python train.py --d_model=640 --extras=["local attention windows", "paired heads", "exclusive self-attention", "normalized values", "value residuals", "hashed n-gram embeddings", "capped logits"] --lr=0.0011 --lr_head=0.00799 --grad_clip=0.5 --doc_mask=true --train_tokens=906800000
Each number is 128 + 24 x the weight over its row's rms, rounded and kept within 0 to 255. Layers, rows and columns count from 0. Numbers have three digits each. The size before them is the row's rms in percent of the matrix's.

# layer 4 MLP gate, 1728x640, rms 0.0412, rows 1149-1257, columns 384-511
098:087119122096105095143123147125141170133114129108126160110108146112087100138099164123165118137120115127137093166166149111135152132101139122155129109111125113100134131168144099131089116116120077119113139102114136121166147088163105147156101122164144148168125115138080131116118146108115118088186143108167095147148107106112074172119156134089072117135143155167092150122138104092141063141118
109:157128100179123148162121129129168185104123163083064110153135184116151126135104118172086143123134116121142126122167133159112166154095131126138108153117138175107129138126114135146127149102144134147077157146168144129103139153104111111090118150107146138136103120153165122126130122138079083106170120100138141118142122081160095143149105112109161127099117090131141091109143118178154170110151
105:150117123087097102148152144113168122177109133143129116111086157101154160094122099158080159139104157103090120142143089096168126144135114119119133152135106149137169087141130098118133174099103151155151132083131113137165166148119151127161160125169138104125117153117130115090143158099162156102113130162147096123144127108101138100116092131120131137149123107154104075115125143135113087162111
099:116154127167138151151167112107109115138161109104104123145123103094152107077108104095138124080088153187138097171118096105119122170154081120184114138107127141173155117111110160137126123114101150166133119111109097119135115162114150118126131134110074157091110114131100144160139133161118133111145130126126168091116134121172118172138102127129152104154109126160130083153170162120098145142141
095:097163154136151114150114144080104189164133103144113116170122155145096122176161104127152117100073113110118155123077138142123142156101144140106122126105124139121089114116148110124177074150144148154131128151105086142145082130134167091121106119115173105169150148129141127141100075146140145127113084150126097126153117158088159140077138135127136137128108125118154134131171103140123111124112
103:112125151144110163137105112155071122103111099116121094127096164166139123114142107178095159132128166112156142106131115141135100095160130116093126128085124115146164101095103170138160136158103103129108142100106088150139093107130151190125125091152159111092171171091138136099144094126107125095127144135095152127165122143093159147107125150115120142147142091122151117142150147093127124161123
101:130107093149117120154086081107100155159119110125105146124118109088120115151087142111110089155142172155127136132162136125150172157117086169145159142086096116131099168146125123120136144096181085160130134129144132100137071095118095113145118124149090099128151110102141123105135150137115151126163133152105141106148118137162096126105128112145142147137104095173145136113094147110114116170135
099:118080130094150153134131167129097162164142107079106113148103097088121129126150144155096173151105131115118201110126114079127165111142125132099117142157147152174084099128138111140123136111109120145099170133128138148188137073143126123136148112076141165157139138128093121092170101110122132147090140118102126101085140143125131118149119126150120133128141138111132135151133121129108104119076
098:111135141127131150068172135140122147087124126154151112159096133107131116116112154111096133173112160104114142141097137127148158104105095104129104121122150110143160108136171178124109149130119149144146137147162100100134109130148165112109095096168152122089133100146122153167116136117127151121130096094161111130121152101118114165092166161171116089106136104121126161156143130161116103112172
105:092140088121128120140090115140145127139080097139131098115141128168124143074163119084135117105138131113113092147127153173145113136171125113187145148163120112124115107104090110120105086141106083145144127133151102119138147140109126146092076143129119152172131140122126136135147104144121159152141117146139111150160121146149167142148178108108184138154160118156149135170122106109122085109164
095:142116128098109118144101114114098173127090148128126139099124143096150097128155120152145133132111086113124092160125078119133135098148091104139180123093135111132117086140143122151154141104121132143137119190138160101153105117081126101141135122113131108168069170124172130114149099090173182173141097117130108126100127092074143091162152123147152160138106150103151150147086110132131141097121
099:091145109091115112150122099117096142119148148127130114104143096161112147123114119117144138115122126116113135155194111090151103133124131094175133121130107132087110165092125137089123128096134108151108117127162122108077138131115155106114146095103113147105129102111094134101108105132144110155115126122110140114121122133155153130107142106079121146071103116108086108127166078157094132135155
100:168097134117156171145162085140149147110146171105119128111120168116145148129100162106108156119160123141080135124132145100089131121166138101139120140118106154155146121166112070102115130138136146127133155108144080151113115136149104119131119112099143144098106135103141153107104139122160168111155113168160112130145128097151151086121148146122129134119087133155092134165144086180125119086137
098:124113181162148164115147131108105138107118122102110107153113134139110105163130110161096126133136125121122124118145146137100146173167177146165175139111115151105136141151106161146124118149182130123129142118133114137126149078115138122117100127167110106080142109175119133124098132116121076130086101130102126166096119121129165142133120140124121099150157122144112145146113107127134132098135
100:106154146075103113163129107172124095153143149141124144110146087115117118089146170101123126156115148119140134121125140146113161143096128136104101150147116097114129164147137141135113104109120119108140151164162132178154110140136129151178156130138089047125163124143096137109141112074112145151096109102102127116134158097154160123125094103118111103131162161135153104130101148148144102115121
096:145151095151099152122087101118146161125097113130164120075121084148133150162100139141153147149083122101121135150111109179100151133134136106139101122112154165089119090136122087100122097112158128117140080163133157090133132162114135141086087135107171119142146108122139153131127106134115147110155113096171168094087106158155149155154095139139142122142154142113114122122143079170114131093202
098:130151174146102111115163113171128174145115141131125136103168134108105142114144151179126140123121123134151134154141120094113149127126101062092132143088174110142095148073088129125157126086118120157117135116163141124133137137153131152126118170104156172122168143108125129165151115131127117101138106131105127094110147101152125086119152126127160165150157120146141139125153106133096142105094
095:132157097141149130089109111144117148130141145141128162132105097129131141170103110151153143118188111163123181110148128124149097148143106096105116156133119115162098129161129137167073134111141153110112139116084132096130142095114146160136138139150137124132089099153158084121127092116119150102111166141076090184114152111104137141082143187084096138120118118132135127157146124084094125090169
107:094150085125131123154122118171092114131127141106167106086110104133128135149141130143108088104089156109173111126123149142119148177151132165113157125118106141139113111094125120124168116128156101114178158116106119108103180130135143132090133107150144134122144145093117124133098110103113121170152145169107104091116134155121102107126160193115130137157126099091168134082117124150128075183093
099:105125121109105112141103111174128122100133129153145130134116119117131130146137147145149126136107125072143116118163136151121117108149115127148104124157167126105104118135097125088139086119116080120140123161141180166086180119123158132113125142122162145136116098144144104143133136109090119158069092142138141117086136147110117125126119137157162127128141106107081156081138155147103113122136
101:121116119108142136143108107114091133162146157111164111134088117102095130157074103170151151135170149156153143127139112098163125135160098091092110106117098084100152157139137174158092144096088133110163119110107114139144118136127071127125108127114122091135096164101161159089126119135141157110139138070124138151145110093110133141095156173140124142149121168119134078104141168098104163178125
099:140087142083146133130085153099103156104120107161116126115147131151126094168132100113141171162123113129135138127106096141148105095154160180110149116119113098134133161166096115120077129142148145112159150133114129154139126091150092124158101100108123128173143120150152128083137096127149126132107103137133092100130136131087161102100151153134092164142149161120134108175164129085133131153130
104:126137150147109131145109159140128098168119086122159144137145118120168100092135103085138139138114085134151133169163119154145108164094157107112127094086132149142107110164177102100157104119129197130141142110145163141122142147129156143108138126117168149158114108093136100139099099146135155099110126153129140129191104161103128152153127110132085156117131114157156139152109145119157122125161
095:109151106128159083138150132111080150117176110114145065145110130166123131106129113112141131116124128181121169103145140145082105104084092117167137111166109128119130126114183113130169140105087121127161140132085144084102099115106090109162136117108130154101142147142149133100169166146141135148129121137188131151125172132147119081096121146102128174126098117139134118144108133133130112170151
102:102069085144158110141102146107155092092123093131106138112144125163172117151099111137104119141115085096126175128105132142110135144120091115143072096161148096150130068096136119105145128137112160111113126114130148121142151115128109140084160128098142116124128137079145132104106114126132126136129098118148158115149136108101136141161168123135129123142135109131134106125125156120160093111081
102:143114127122121096129140139109119113145083133131052109164122118093118131104109106092114105157164100145165125109131159147094118149133153103110107112145137186123130146105163177093095155132142137107147129148154128152159128142156136094123126112118139126142132108151134117102127119123120142086165138150105170118113161088160099133156130130184125098128133173122150148082113107078104099179128
108:105129148180154116124135100101126151174091147139178146110136163114141140139133119104112121139110163078079140106172149193178119112131134148141108153118109146122140112094121137136116113110143132132102167112122140107110126123141153151139092124178105097125108137112155095136086158159142080139142135125112135130146091101137177093076135100091103142136124085154108121184137114123130144103127
099:133133197142128159151162166142113127143112146113159126139128134171115118130145143091092108147123128127096082152118094131157134069128123117129111141170082106142107134162136121105135157115130122143126114154171135147157139161155152099146110149118152114142124107088116079172118136106157120135123104127109155121132131165114116127136128115103083123137097120135155096140184083130130118160175
100:137084113124135119122137110113147101144120134117099163132147091144106151180160126115145104095103124139149094133126109139091121130126098131141121147100157123132138136100127116142146154099161063105090128131121104131107127138103134156130102138156117159100135117172090110150133130133123122123106147127135167093082065152127175129107150132084130155164119082103143111128074154124134136148135
100:165145088125117131133109093138096094124137139128133136134138086175139095107159146068142128131079103139115147106110087118147159101126129082147156088136114157115108117092120140153153102134106179166123109124112157132089116139134167085106121097167138144150099130152123091133115106129110082125139100119130099157128122143091162166132188137075151107150110085151162139138127146100122153126109
104:130187111134104097117156131154145137131129109107073148085123098192150142136130097112190102121165148123104137121180147155119115148110111129115072160151139106133139138167143132159119150119173168110122149078129127096139104134143144173149120145144112100159127126125112155125132145135112110131113164144163104160135145081132142093109167123109144133049095098137134135162093141104129107119123
102:160141170119090143145082154138113104130122126140133121127107137114158157151117128131112116084093159152149098113111104180122163135079124136116145108142128151138118154145141132131120113132128105109148127140114123155119110101128154082132132198142116128110116091154149096140173145127087102107142137126139126138125093145140140138132143148113144178125109156159146133121122150135148095122145
104:127127088153164081145146124129160140150158079169132146124106130089105139136118147093136144082145136138123154126164109158120150134085126150168138138121102165161089086132177122142136101128152102108114150121086102132101092145056101091110191113163150135141112115138143112100174109123149161172163147139143110136106128096098127119146127167103147125103089179158093112061134125127137136123109
095:139118123127101141155133138105168110157095156143126137094120166139124113133099136119108165080148139101143123148101136126095161130142165114106148119119097106129130105177107125160137125107086112088113134142106113091123139139156117119116191118158170144157122124152128144175138126144122128096098104105111099114105092129140116118154108094166177107140097131129105122097114094147102144111107
098:151133170134145107122162147110107097114112102086083162149140083113099115123168097162085075112134128131171143074133111140094128133124164114138146107150122142179128120139101081111100099117110083126080121118162110136064127103126076117144109127168134117152121101134132126106100069126115118134126112138118154138158133124122122131122113143093120154152119139151099154097116126159102126074108
102:130136136118103132155131108159144160116159143133103150162137123091163077115127167141072091163131164099088152128090164152077117106106137152147133109148132104111098098154119108142143099165143130137141102145125155107132142139107169163121110150101107137182131092109126094132130125149121126148131144142122132121115101107129127109091114149129107142110127118147143100138122158076159088150160
102:128164147126151142138114106111098130114099077091124155116166141145143096141126132124138101084153127133166136161141176149127135123104152115115114158125113077141156175130179110066112115103086128115121164148128136141142103107127136160127138116118156168130128095117121133157171103120147131122099120147155119176088140101168098144143140118119117120158110114137140097158120098118114088151095
103:099146129163096107140085175093121101110099159165126117110114143155151121118157152127131152150110112134160084158090122109143158154160184089107109160147094116174123102124152118127116124153113134128119125146110116147135126090130141145130123154096077096132125153159138141110109135117126165123138094138111121135106106146155128153168182139141115116118108130115131150108138092110119133100125
103:183149140137111174148124137135124089113102120097151134113111101134143086098111099139146170111087149103120087112140140147131121145104098106137092153145115173134180169107140097141091143172132153123115110111139108143144129088141103124176120126082185100129132113097171113094093125135131106087095094133144100130082145111153139137120129140143146134118130148138152142098155154095113139124163
101:113131150085118122135110149144120092133147140164128154126111168107158144119127125149091082142147096147116110093092110118159118160150154103141120140087111151124096092100123113126100100135153133113142115138186099103161119153167112092089152136099100125120142138154106139107155171133093136132100148134116131118108139116157101178136159145141157151140097162096142134094128137141112144093101
099:157169177106107133129162119105093115133151132162123079093177098067144130127165114146131137157098137176115133144132100140147082135140186150110110090143122166121108129092127116170144104144158115154100148090108102113107149152122107125132142105103122104120110115122090121133100124093162137143184141088142156157127099154099138109131147135151104114107137122170099169134111150111112138119162
101:175153136126164106163142110137160097131150118123168176121112116137106158135131089154173107119139153083145161088118090136170086160118149079083120134122110144130147153069106137106151157148161082114123153108122125155172153129161085167152130132157138141132117103108150116116112123110123146126147122097107113155122150121171159136140151119123130125108085107127097090125118131124074091149082
100:098099135093152111109115128120167110141117124103110154087159073128135126138119179146107159117101156101134111139145118141162116119112164101090116110129153130144102146137150129092141116106114096111152173137139084135108129147114101149117131154170125120140095088111151128168162143134136158130127128143173114102141127174120107153120177147151080148091153128138139141143125144129179123173140
099:081088165137169114151124116093120116115111133134082135142129095095147134126126135158132103160174135156133132132147137124145162130125109137161130100130118173135133153090118063109118124117125136115149130147118150117115123110084145110140129148147185114110100124134184113129130147152124172126132178109091128112161127102140174105128147133165095088122124150118174109159151092105115126121137
102:091123089139120123151121142152133151159168121116081106143127154103120100159112160141103128105101107115118140147158165153152108124103099155139143122148160117131118085118105112101155107104128147132145140146163160122116099157100087112154133141100130123167132121052097109123141159146104140106132153100138125173180113098133124149110137106082128116146162085159167121139186136135165100125152
101:092152128165119121133116116125146117127150117122108086106090083106130086161127125112129118158093095148115099164145125155114152114118167136121162124135124128129116105140111112078140145130130111137174173119138119104109151120119103153127139154100128143158124135138160121092154144135139136125129142115128118154151142135138158165107105170107126160106085155135106103145114097132091104123128
098:138156120167145138092169112098121101100087117166116169136106175110132142125104097129116140130174110144112119103145133119109134079108121105133166142123119152168162121130103115150142101152108154153144141162164123112134102138128126127106143115102163134131120105157152125135157124102154134111136143185108084137119130087155109129137148124142143129109148121125128125113140098138097138173174
100:142084088148121121096122100145091183159142102103132124146131130133118136131059124124136109182136101147126131144157144162114188091123116123117146083146129107117116145138175080135132136135126109181151137079118150138180151156164163133111131164147110174174123097114152116124100124092130162109130152153137135123152117165112134120143122130124138167111114128109119131129123137106143123145159
101:084134110134111139105154161158170153121126133102152113141133150128160132112115138115151081151105181167145124134141109159097113128143070094106150159135129146131098145162149110086138156155149138133132089094156105134155101160129102132139128113112111105136140104163125106166138129137106103150132127123136183097097100119101141135145117156167171166139139161147124158124154140137104160103156
095:153108100131169100086093143103117123135116107146122118164142097106139158127166106126128124101115135142135102124167129122127154106155073123147125151139106121116105147122159155105129124099115117155124090178178085127098101099107162148142133110099071097139165151111158099098130110135095118122099134134158117121142136099075137105113137082144119123118095105133174172136168150117098148146145
095:121115112138102139154151116158121118186107137135077180139167099115160127142146162126075117113114115152125130089122161150095123145144160135113115096117121137082124133159090129148183173108150133150176090121133133127093096128132114119126128140107082163157101150105106161113185166128128136146117149122130139145114162136156130137118152120123112095118093133131139105148126148117098069107132
102:142116144094132148108127111106067156131091105121102143083086102141133133130144149096124095094115107127081135140135148152117130144144095124149114129102158113119102140125129169135145148144132110104137079180113147158147148114151104118135173147140202080109128116105090133122107182156132119157139111121152054140141066146105120129097125118122111133139129158154106171146108081108093157169107
100:161123158100138128121113151131136117149137128114131144104136109144137157124127141118129108135128113131125146099145120126179145092127134133112154097135161080140106126102098157133139088143154157146167121184118151150114133138118119151150103118137067108097103162172156100115155107099132124165108145140162099119146135164148111152132184149147126101153132103119127180142127150138085156115142
100:134144122139131115120156156137098107085110129100169090105127137109133091123123151132113103129071097179154113091088133090107113113150084147144109148123134155133115111105088163154121110124146116124095159111170126157135138147130150103119156159143109121107150148168089096104087164102135119111108140138135113092152090188149120159171129110093151166074121145156145134122127110130157094173133
102:102140162149146082131149136086086111133110122183144103153112104145155110144132117120129112134115138141111111150141110124128113110144074121147155117135098130173107116136110083086108108148111099128144132155130114149127132102133149072134109133098128124147126151129122145089168104126132139163153132099148159121151144106113076176100092170139132137117093119146124139168154135173124141139135
101:103163127167133125130136115120127128119191122091125096132110122167157148114110117126131110123122131157138114174104162142108161087102162121155127140140116125155102121106120115101100169179105118155152113119112137151129099152167151154091092126127142148160111110134171109114112163161081171107132173173110120145105129137138113107137106097075179110132145134142109113131144097178155130137146
100:174152121124118096128129103123126130110132141092155173145110090160109155110150102167113128115098075109128085101109155143165127169166145081174114075129152171145128146127081142126156121099125136129086134113179115104151155129136111093109154125154137139084121100124127091092124099116100139125099153106131152145159101110127138139133112093147156118151133112116145138108146091163094147157157
101:113138122127146138133135087105109086112157100085128122141139147121115141123119108159112134140138115073090127174135172080154089108150122156114126150097152120109099149111124149094109127180166167141155152160137104084119120145141111098128158115132117076133161150116125108137117117148148119140148176172111146102142197142142186135178130137133119078159124144155141134119137159141175135096079
094:100103132138151105097179122165130174108142129177159106128100144133130109141120117127148082114115134078098130086077136132136162137118130118103157149108136117134070134167128139115102123149145138101159149099113113110099087120168063104137105104120118113139136128102090122149159118121117083142134130110153151139072131143091124152141144146109098167135091126149133130062110130131152171118127
102:160139134154116115158114095141109098164133131143123125127127175140172144168090146137130112109112120101173101160135098146136112120109130129113140146114087095114169143136132144109092166111143139132119070176163138137126113120159134149124123157132141116086094148102162156149137099086130092164158091106115116136133144138133076162100176129102123160109145118142119154132163117160100142117119
102:136113133113147128197127097145151138127152091119104158126067134131116139139141144119154085103152102133127176139122116101120145136125103142111116124098131079142112094132147150107079098117113141185099160117148097168159145146094089118110094128130184087110104110139148167062117136100150095166138162110118129135131147135129130156131109091167142130121153156160112127142190173088102096103148
102:142137134142142133150143127144143142150107107106108121076103071106136131152167085131143126151095156113136113137099154143106108101139125131171136130136141134116144136081147162092128153114102122105109087109154117143147122118152185096111127110142138143139131130155121141114105092132139123104142134143169144093102121079122122139144123147126109088100131140131121123089105128103115111078164
101:131124155112148147151085146131105120129123145117151159147111130156097126129165144137135153135156137125132100119164148122098105144102185135150160151149097146139119143143139148102120142113121100146155109122100108148144122093138124113151155155107152148120137156116154118093126161129137102150124140127107094119142104143100112136100124157170136154112125127108115112132172165114152158135091
098:089089127102099112117170116184137129132118125138138181147099119117130138115089122140141121129143130140099156130101121086120117141139122073150151095127107155145135134171100143124122150060114108128104096079133147130098134148118171145148126086119135112129148163140163140140140098124120160171113168075129093111115135154105103119170121101117091163156095140106129109146147112159139114124114
096:125088103119136114139135162114127096160135147114149128118147083148148131110137112153136092123139108145155141088118102117084165116087142083095166117161107151164138138134148096136107144071126102107099141119155130143153097144146129112144142129149116155124133079120162089158161131144136127122122143089160109128104124152105115140179111116113143116154174147126147080120170106146137119164154
099:091167082137131108146114123122114144111118106121137143143134141154149089108137176139097156141122146155068116189158145126114106108132148107083115122095159146151115090136123100090114134136177166149141077088113139143107139097129113099136135119108094124152167114088110115103103106134113132175130136109097071137168087161146106115142153127106171117162130095109110130171090100081111140136116
102:119107053161076153165118144134155103155118153109168088131178132085135094145147152114147107110086118147088132105120099111127095170126124107127112128175158160130114158110138103117157123096140106121113141139108137142131101102172126129139135170147135119102121105098158096150112136115123113130135125142148156147134139184143096152165145189162167155129107117129077169110093145097138120133135
104:133163152091144133153102125102099136132130124160094137150112106136131139151102155115144139115133139089153123120123129130148121151149123184134151087138132149136163143127128159149133095138105131096152121101114095146133118143102128160137119091109103122155136205108136118113103134159108121121097164097149143125132121113159090107118125083109140085134124141134168155134162124073108159125116
101:112146135160114096115116100114112117124149106113127093175125094119104109137158073131121112118119146130120077106142110124127100129092063143141102139127135138093121127152134146152166131123167091130117125117125139144086130155122094127131147140092142105136156109112104090103158120117094159140094158179136089112116134151139161102114100149161148084090123118137144148127146114126156117143147
094:155142114139118119112135089105135117131114093088116154097179112090100124098156170155156105085076159150094147109162101177150106107123103159117124145132132078156099135119090146161099115069120107124147115142139157106107114125124103117140111108137147159137195113140125158132100144143108158144124143172141161112133148099114135143087133115143159150133145128140126149097131133094074117158150
098:116094150127181159111105127146128106139101161106138114110109128105106106120164129139105135102111132106154107150128148104125113098100069122109144130129111114109111131165122127115172112116150144145115105167073104097163125113116107130129096144101161097120156128114137143174129102070113132125145068143166139150160145143153124129116075117140114170096090146111166107135128127131071121128102
091:149119099119123122148134115094093121115143148174114163155093118125145139112100132127082122090108074115174139128110142127143157135141083106140061130116144093147112109091145083123129105092128177129132177126128111145115145113087163125155104113112136144139139147105110136127113155083113139127125127117155157116128100161099162124151132154119123154171126168135126138119142129136126100082115
099:108106119143111137149149107084132148171102105166094106103118092160109106123151130121112094177139098155154151137156151123159153142159174127097132114117119124111149154135106157108114102121110106115185137119136112088142092150095162112132139109115169086124130131141124128131141086138118099106134148111149162102092090097110122135134139141109148114125138134133183122107116134090110091106120
097:127148126126133156128155125132130130110083155128180094078115152091126106169124112099137168177142142098139115130116146105138157120153077139115148148104124156110162141143141124105101147094180148136103168128129072156148094131150100169102104161153129132141146090141100143116101144166107176098160135120107119148104104132098103116118135135182121178141118142155149094131169129134127147156118
102:155137126105125132121133121143144095095110148115113126139095100121114164195161109119139151127147131107109104132151139140141113142166152103132122146112142168139120138174102183153102096119109115101105148134140088120164116073128154145141125126115167107128121163100105109131153137154147116116138146164094151088117124122121081128093151078146091130165145118121141102141105133152130110100139
103:159120132137098096159160183123118160125146091136110137108115118184118124132203132182152150131151141123062115121154134136160118161105099133146125124165079136136161135094135117093166185166123115137114123176102110144152114107142164168115140119110136094122139123096132146101108106121128099163154138123129094154137111112108107139125085138152131144144114167108110146154119148113092155161160
106:142148118117157101137111153124154156121091142088107161080119136089132159124128094124103132133110108140111105134108119158171112172116121103116139151109121152093126113097159120092126109121130101161089118167090155081096173093128100138140143116083143144129136117139086094115172126106132084159130161130087102139143118154109093164139128139160086129128098078139105138142093148157088126152120
102:087142153073114108101161106124152158100109128147136154103146146154119126129147150126107158123125124127087147172157119127104110166109123165144097139136164125116118159124133133087124134064085096145100107108126104131108131150097124141087090129153117128155075157116108146145130170103136136155126150166147111129125162144142110144164151151119110140125132126104121131116117090105126126157125
104:116136119149091145132136142162135133115145152105112164148132118128094088126116130163093084076153131121073109141169115130117084161143164148164103139129150121114166150128150110176122154154154174105146095090119139151107140099145098127091115099133101084094104161099159115145132151136137143163145139105117074158139094100159075106152103112089097123100162164142142118157135162094107104110111
104:094138156103147101146164145133095101120117113123121095156095155080087124129121130099146124165152140094117141132124118146115140155140149091129113124123123176163094167147122138146126091136134144093122107143181157108132132104129119120176131103148125106113150112153094115111121172171127153131145080133152119152160107110103079116152154129123107085133118159167153166152088116133163127147122
101:135142146150132092090108123118085153086138120160112134156165120124137141137093170132081111160101116161123147066066126150137147100136138115135121113130120136114101125129094135102161136113170074157102142093093117147120102097157143145112127193140124123149138142162155109158108132126131147119103127127147097118094137135154100119133146131133116099113141145144138165084129159147098150111145
097:096094128093116090137127144129156112136137170110125106106121083098161109158160151125145105155092157129180138147117101186093123122125145090106105133102138114125094143156126139099132139155125166122148148105136107133143137090120090146168112183131130146144149144194107119122141106144102148092146125138126163106123148139163096157160101133078171133123088112130131146158142074132128114147106
101:151095162101154128151115127149085106167109123158154094137159122142140181101117120097101134115152143143124178122140132124104147134151162145129124158128143147127127094145135176165116128143092106078148111102158103114148107130125071172118150103104148111105170160120088160142147070110101124152127132153125098148146105131143124148134067106101140122135150134157117131110141158109137142166154
096:107118105126167170101129118091126078089140144114147132105091126096151143161076117123152133121127107146107143143122076149116114177150152135132138094133181177093122109106136100081143125144165142145141085144117166122160124159152104119131131145099114132076142066130186115098098174165116134112124118125131120100151086154121159108102146147125094105097131135091121124109145107112143147130139
100:107107167124126125128110133155114113139110110142103139121121148144145111152111122115124164106148127128096174141113075079117139141130106111146103111095126146111114145146082123119134124129169140163089128118163103098160121127142122112120070148124113103152136132148164124149133114140182144158114123147125155117117162156111116152111171163120184139094132113141150145145098138110149167105152
102:161147078169114131151094140132096109130132108126184109101069077147116132099131134148111143108137101157122130143123153109150136152145135163144110114103143125142081121114145166117163167108088165128110118107176141125125142163133119119115119147138120150131103151129090171136139099125137147147158152154151145129102125168158112114154158159106093108120135128107091131164112156146124117099162
098:129146155112136153096114103127084131135159142129159079116112102117134139119078135117138113144116110112096152148131165140136119120137090149122141092106149122109168145138115114171116134173152166139162140121154102108097123124144173141158102132155133094133130114132110130090131122117122122128112138140117166121091161085091122126157117102122163109158162162116157146149161115125152160138134
097:115146152118134152144110118103138140115103101068112133129106073136107125082099159113116104163125113075136135126171118138101097152184098168113138144124110150107079103098092134116122134148081105144116125114116095104138087144106134103103138119110074127122089129120149128123162148102181092150132151101108159142101113132087178155111172099139105154124100126105141149141182122113135085163100
099:160127110127106116135156141152119114146132133123146132101178130154116137092160119097148102140117122107177145142084179174155141166153103120089123164158134133112100144138134122132135111139130132150134079102178113169112144154115137166128073116129089158171160087100087137165111137168093092106124155171182095143146156087163142128171107137120094135143095102159144145122142159145158153125098
101:107100132110199137162109165125134142138190113101153067136140117087161142106163089133164100105174126105123152172151185109086134148127127112131088128149154116071123149115104128121141120101125119146111134126163149165162123109112127136085097145112125147149174100106162148147103126119150134149141119112135132119119113112148126108118089138099144110138127143145107114153160140112096167165132
099:139130107142128133080095156119147151144125122129158141149119150110138115107147150142112145124168079129096143091148126088106081124148113080106087168131109113141126117143069156131103168145163117111125123101117135157136127144113080123124102166136119123112180109099132146148128107115126114137155128129145147162103145156166180140126118121099144135166120143120151118175139155151097109122138
099:144119161145153100117148123152129143101111129177151130112124164122128155118159108161077130110189070160123109113099108150124144187111135147107127157133143095091136097116138147100133106116109126142130136164159102122135137156128128128171124128103143156114130106117134163162133094140102127125085143097144126094088145143125163153151154100155084146097134154114077115130139088157119129099142
096:123158141123097150140147115174109133138101115151088124130170080171144124095149112144142125147113151118105123135119142167099124151165110120137111149127114130150111153134142102169114118137107150169089158125126122152103138162101121153153137098121169134149116132126084133157137123133135200107150093145123145130128132171144118115160149095132099127149113118166154117121146134145095083157144
099:156167086098132120120088135105098086131167120187095143116135125163117119135110129169111135129134136121137170082129151155143117150148141153148088105124102108136120112105120146160196128118133138142092175119112126162129142122121196139122126182099131117104165129146119159134140125115134183106120147127153159092133135096145107096124128122088133139109117151129136086121120127135128134163173
104:129163133107154118133115136170108124172091145141118167108142146106146128112129133114091126150153096112180138107142104156101097130123098153116095150147118130083164159080130133126097116093118115148143099155090136130154118093110138106158099143126091123121124099072106131133127179160121104139101168110174132140164123113128121155122100154148110142144085135154118164115136125147150152149116
103:142139116134125169097132122109162103132132106128125115118126151135124101086112102151103122101144133137121144146086155128165140100137129147153175140102169156169126139082142109133142075095096135123137179121136161116113115134161122166096114152116122102091122097138105069149147125153129116114133110119153139123147121130095107099133090114101112098091158143111115165153109112122115173121149
092:127117142152121118090106133116078143112112112174100123179152139139163114135106101154167161115160133134112150130087149110136121113107136174117119096131162084134077145124108143107100146155121116104146101107169153123088147123097127144122085139159157167145116094113140119150114151123115129132124124149119100128114159092100088126140115152092099113103118083116142159128136082111160133132111
104:149157119103102136139143165165160093172084107117140130123152120113091090148101095120143095134114117117096119102108149145097146139097143123106116140124149139126157146138115104143111112118103138080126152136132122161137129180146089118126139138164125138089102142108136128130127151107122096097071074154187137157141167159124146092113121131147062131113115131144123144122103138119144123137103
099:141099097146133132104110161158170149089147144131153139137142118114161106104136148165158154167111156181146151097087177131128112140162110103133175175072106117107128164088137088090115129142138143169171142088116138140140102147110126196107112097138127092138101154116133152133137137132158129097131126180183176123149131109131116155141142145173125121095084134151096095124149124138098162084122
100:154158114095106123179105130155117087108148132115125122133106172119169097066158146126116151125130108152121150102130115158117110121115139105137100129118106140163128107163152114127131148150084143172152129100140123130124201126115170117178124099121115180103131108104118123143127116111120115076131126094160140141130154161122141085137148153093119147168137105114148110118147099135097128170110
096:139111128112157136161142168143092120131176089105113114124093114109117084139115178147103145122092143128169119121172104103160161099140154118107119116146091172153156084087095133172111122125126128107109164122150131152152131135116101152153107144174152152131130131175137169110125108107114139161142141114115100164138137128118111179125099131141136090121119103124129128149111124110179175125153
105:170122116119153137113128121132135158172091125085114129172148123156120129156143122108140120145093141143117119147121108088175118148089126111136152119114148118133107088170066169115120106104159121155112093132157119129118126112170128105141141119137106120154108136157118092131131161153171118123147109131128151105118151116111188114145164103148108136125167096147149156162158096132171122118160
100:116087151090165131124122132116162127099134142100149119121104096139139089139106161173164133123128147139103146102128162173133141106125178156140150150102148112118123167115124138083124121113161132118161137131148089094126126108159097104132107141094100087148127153160126156119145113073103096152122084158077168172149100140128098125086113149143150162117159137127109079154153155144129110113105
102:135142137064118076146114140158199121121105131162103130115136165170158151166093117130137085124116133071148155129099109166098131109146110092183152151167119134165112096101132133137125160120158140105127161130085107078137166122161136124110150150155112075127176074120077128127120115129124138138137084155110131129133167120147162125107127138145130157174095137156139112108166134141144121173105
101:105091168125155092105115145116092100164086109138119084106088137125119135066124081103111140108128088111180153119094160115163144148122143119167172134166133150112098167107104107142085154153115120137085175151139109138109127137159138126138157138143158130093157089125115115124156137151141164123103099154102113057164103126113152141131099103126092138171143079125125116125113090176146168120114
100:133135109073096113071114127086161096114070151129160105159111163167100158136132146117121144164119102125129149136082086100119160148103176132107154124108116140111104154164124119143141158087129093110175095076093152124121101141116109108112096135109115116169135123143128128176166126139118156130157169106145139152140101133096089137154103092097120157091120118129163154163147103150132121154144
100:152089115188161117108131158099111161087125171155109128119134116142080140128115170118153115139099139137091151118135150114135142128095109159131101159123131083108167133099171102156162120153110154146091138151083175101115137153175145110147133169163173137106089094144146091125123150133147115141143137123108069164143143138123107130143103132130113115104125113106114093124151095144133133138148
101:119113114118128106139114169097148134109146140155103132121110095122120118156136107152082134162107147143116145155099109170126143105116156114090129087128117148149118147132116147134143131147120176102105133119124166118086094150081089122096148101139146144140090102165137145126132107191126107121116173149085146125095130128106144125155146118146122113140119141105159120101142154128101161124134
104:140143111158092129139141113144150110127116120154104098124180089108112126143089089126125082135120117145134111080135119123122089125121097120143154130127132154133144131150079132084115122101146105138094106147135121149118102151133122156130154107173114080148159128128093169123115122105111151139127095125101112144129096086135160124117095141143136103121121149122133090120106189152121125147083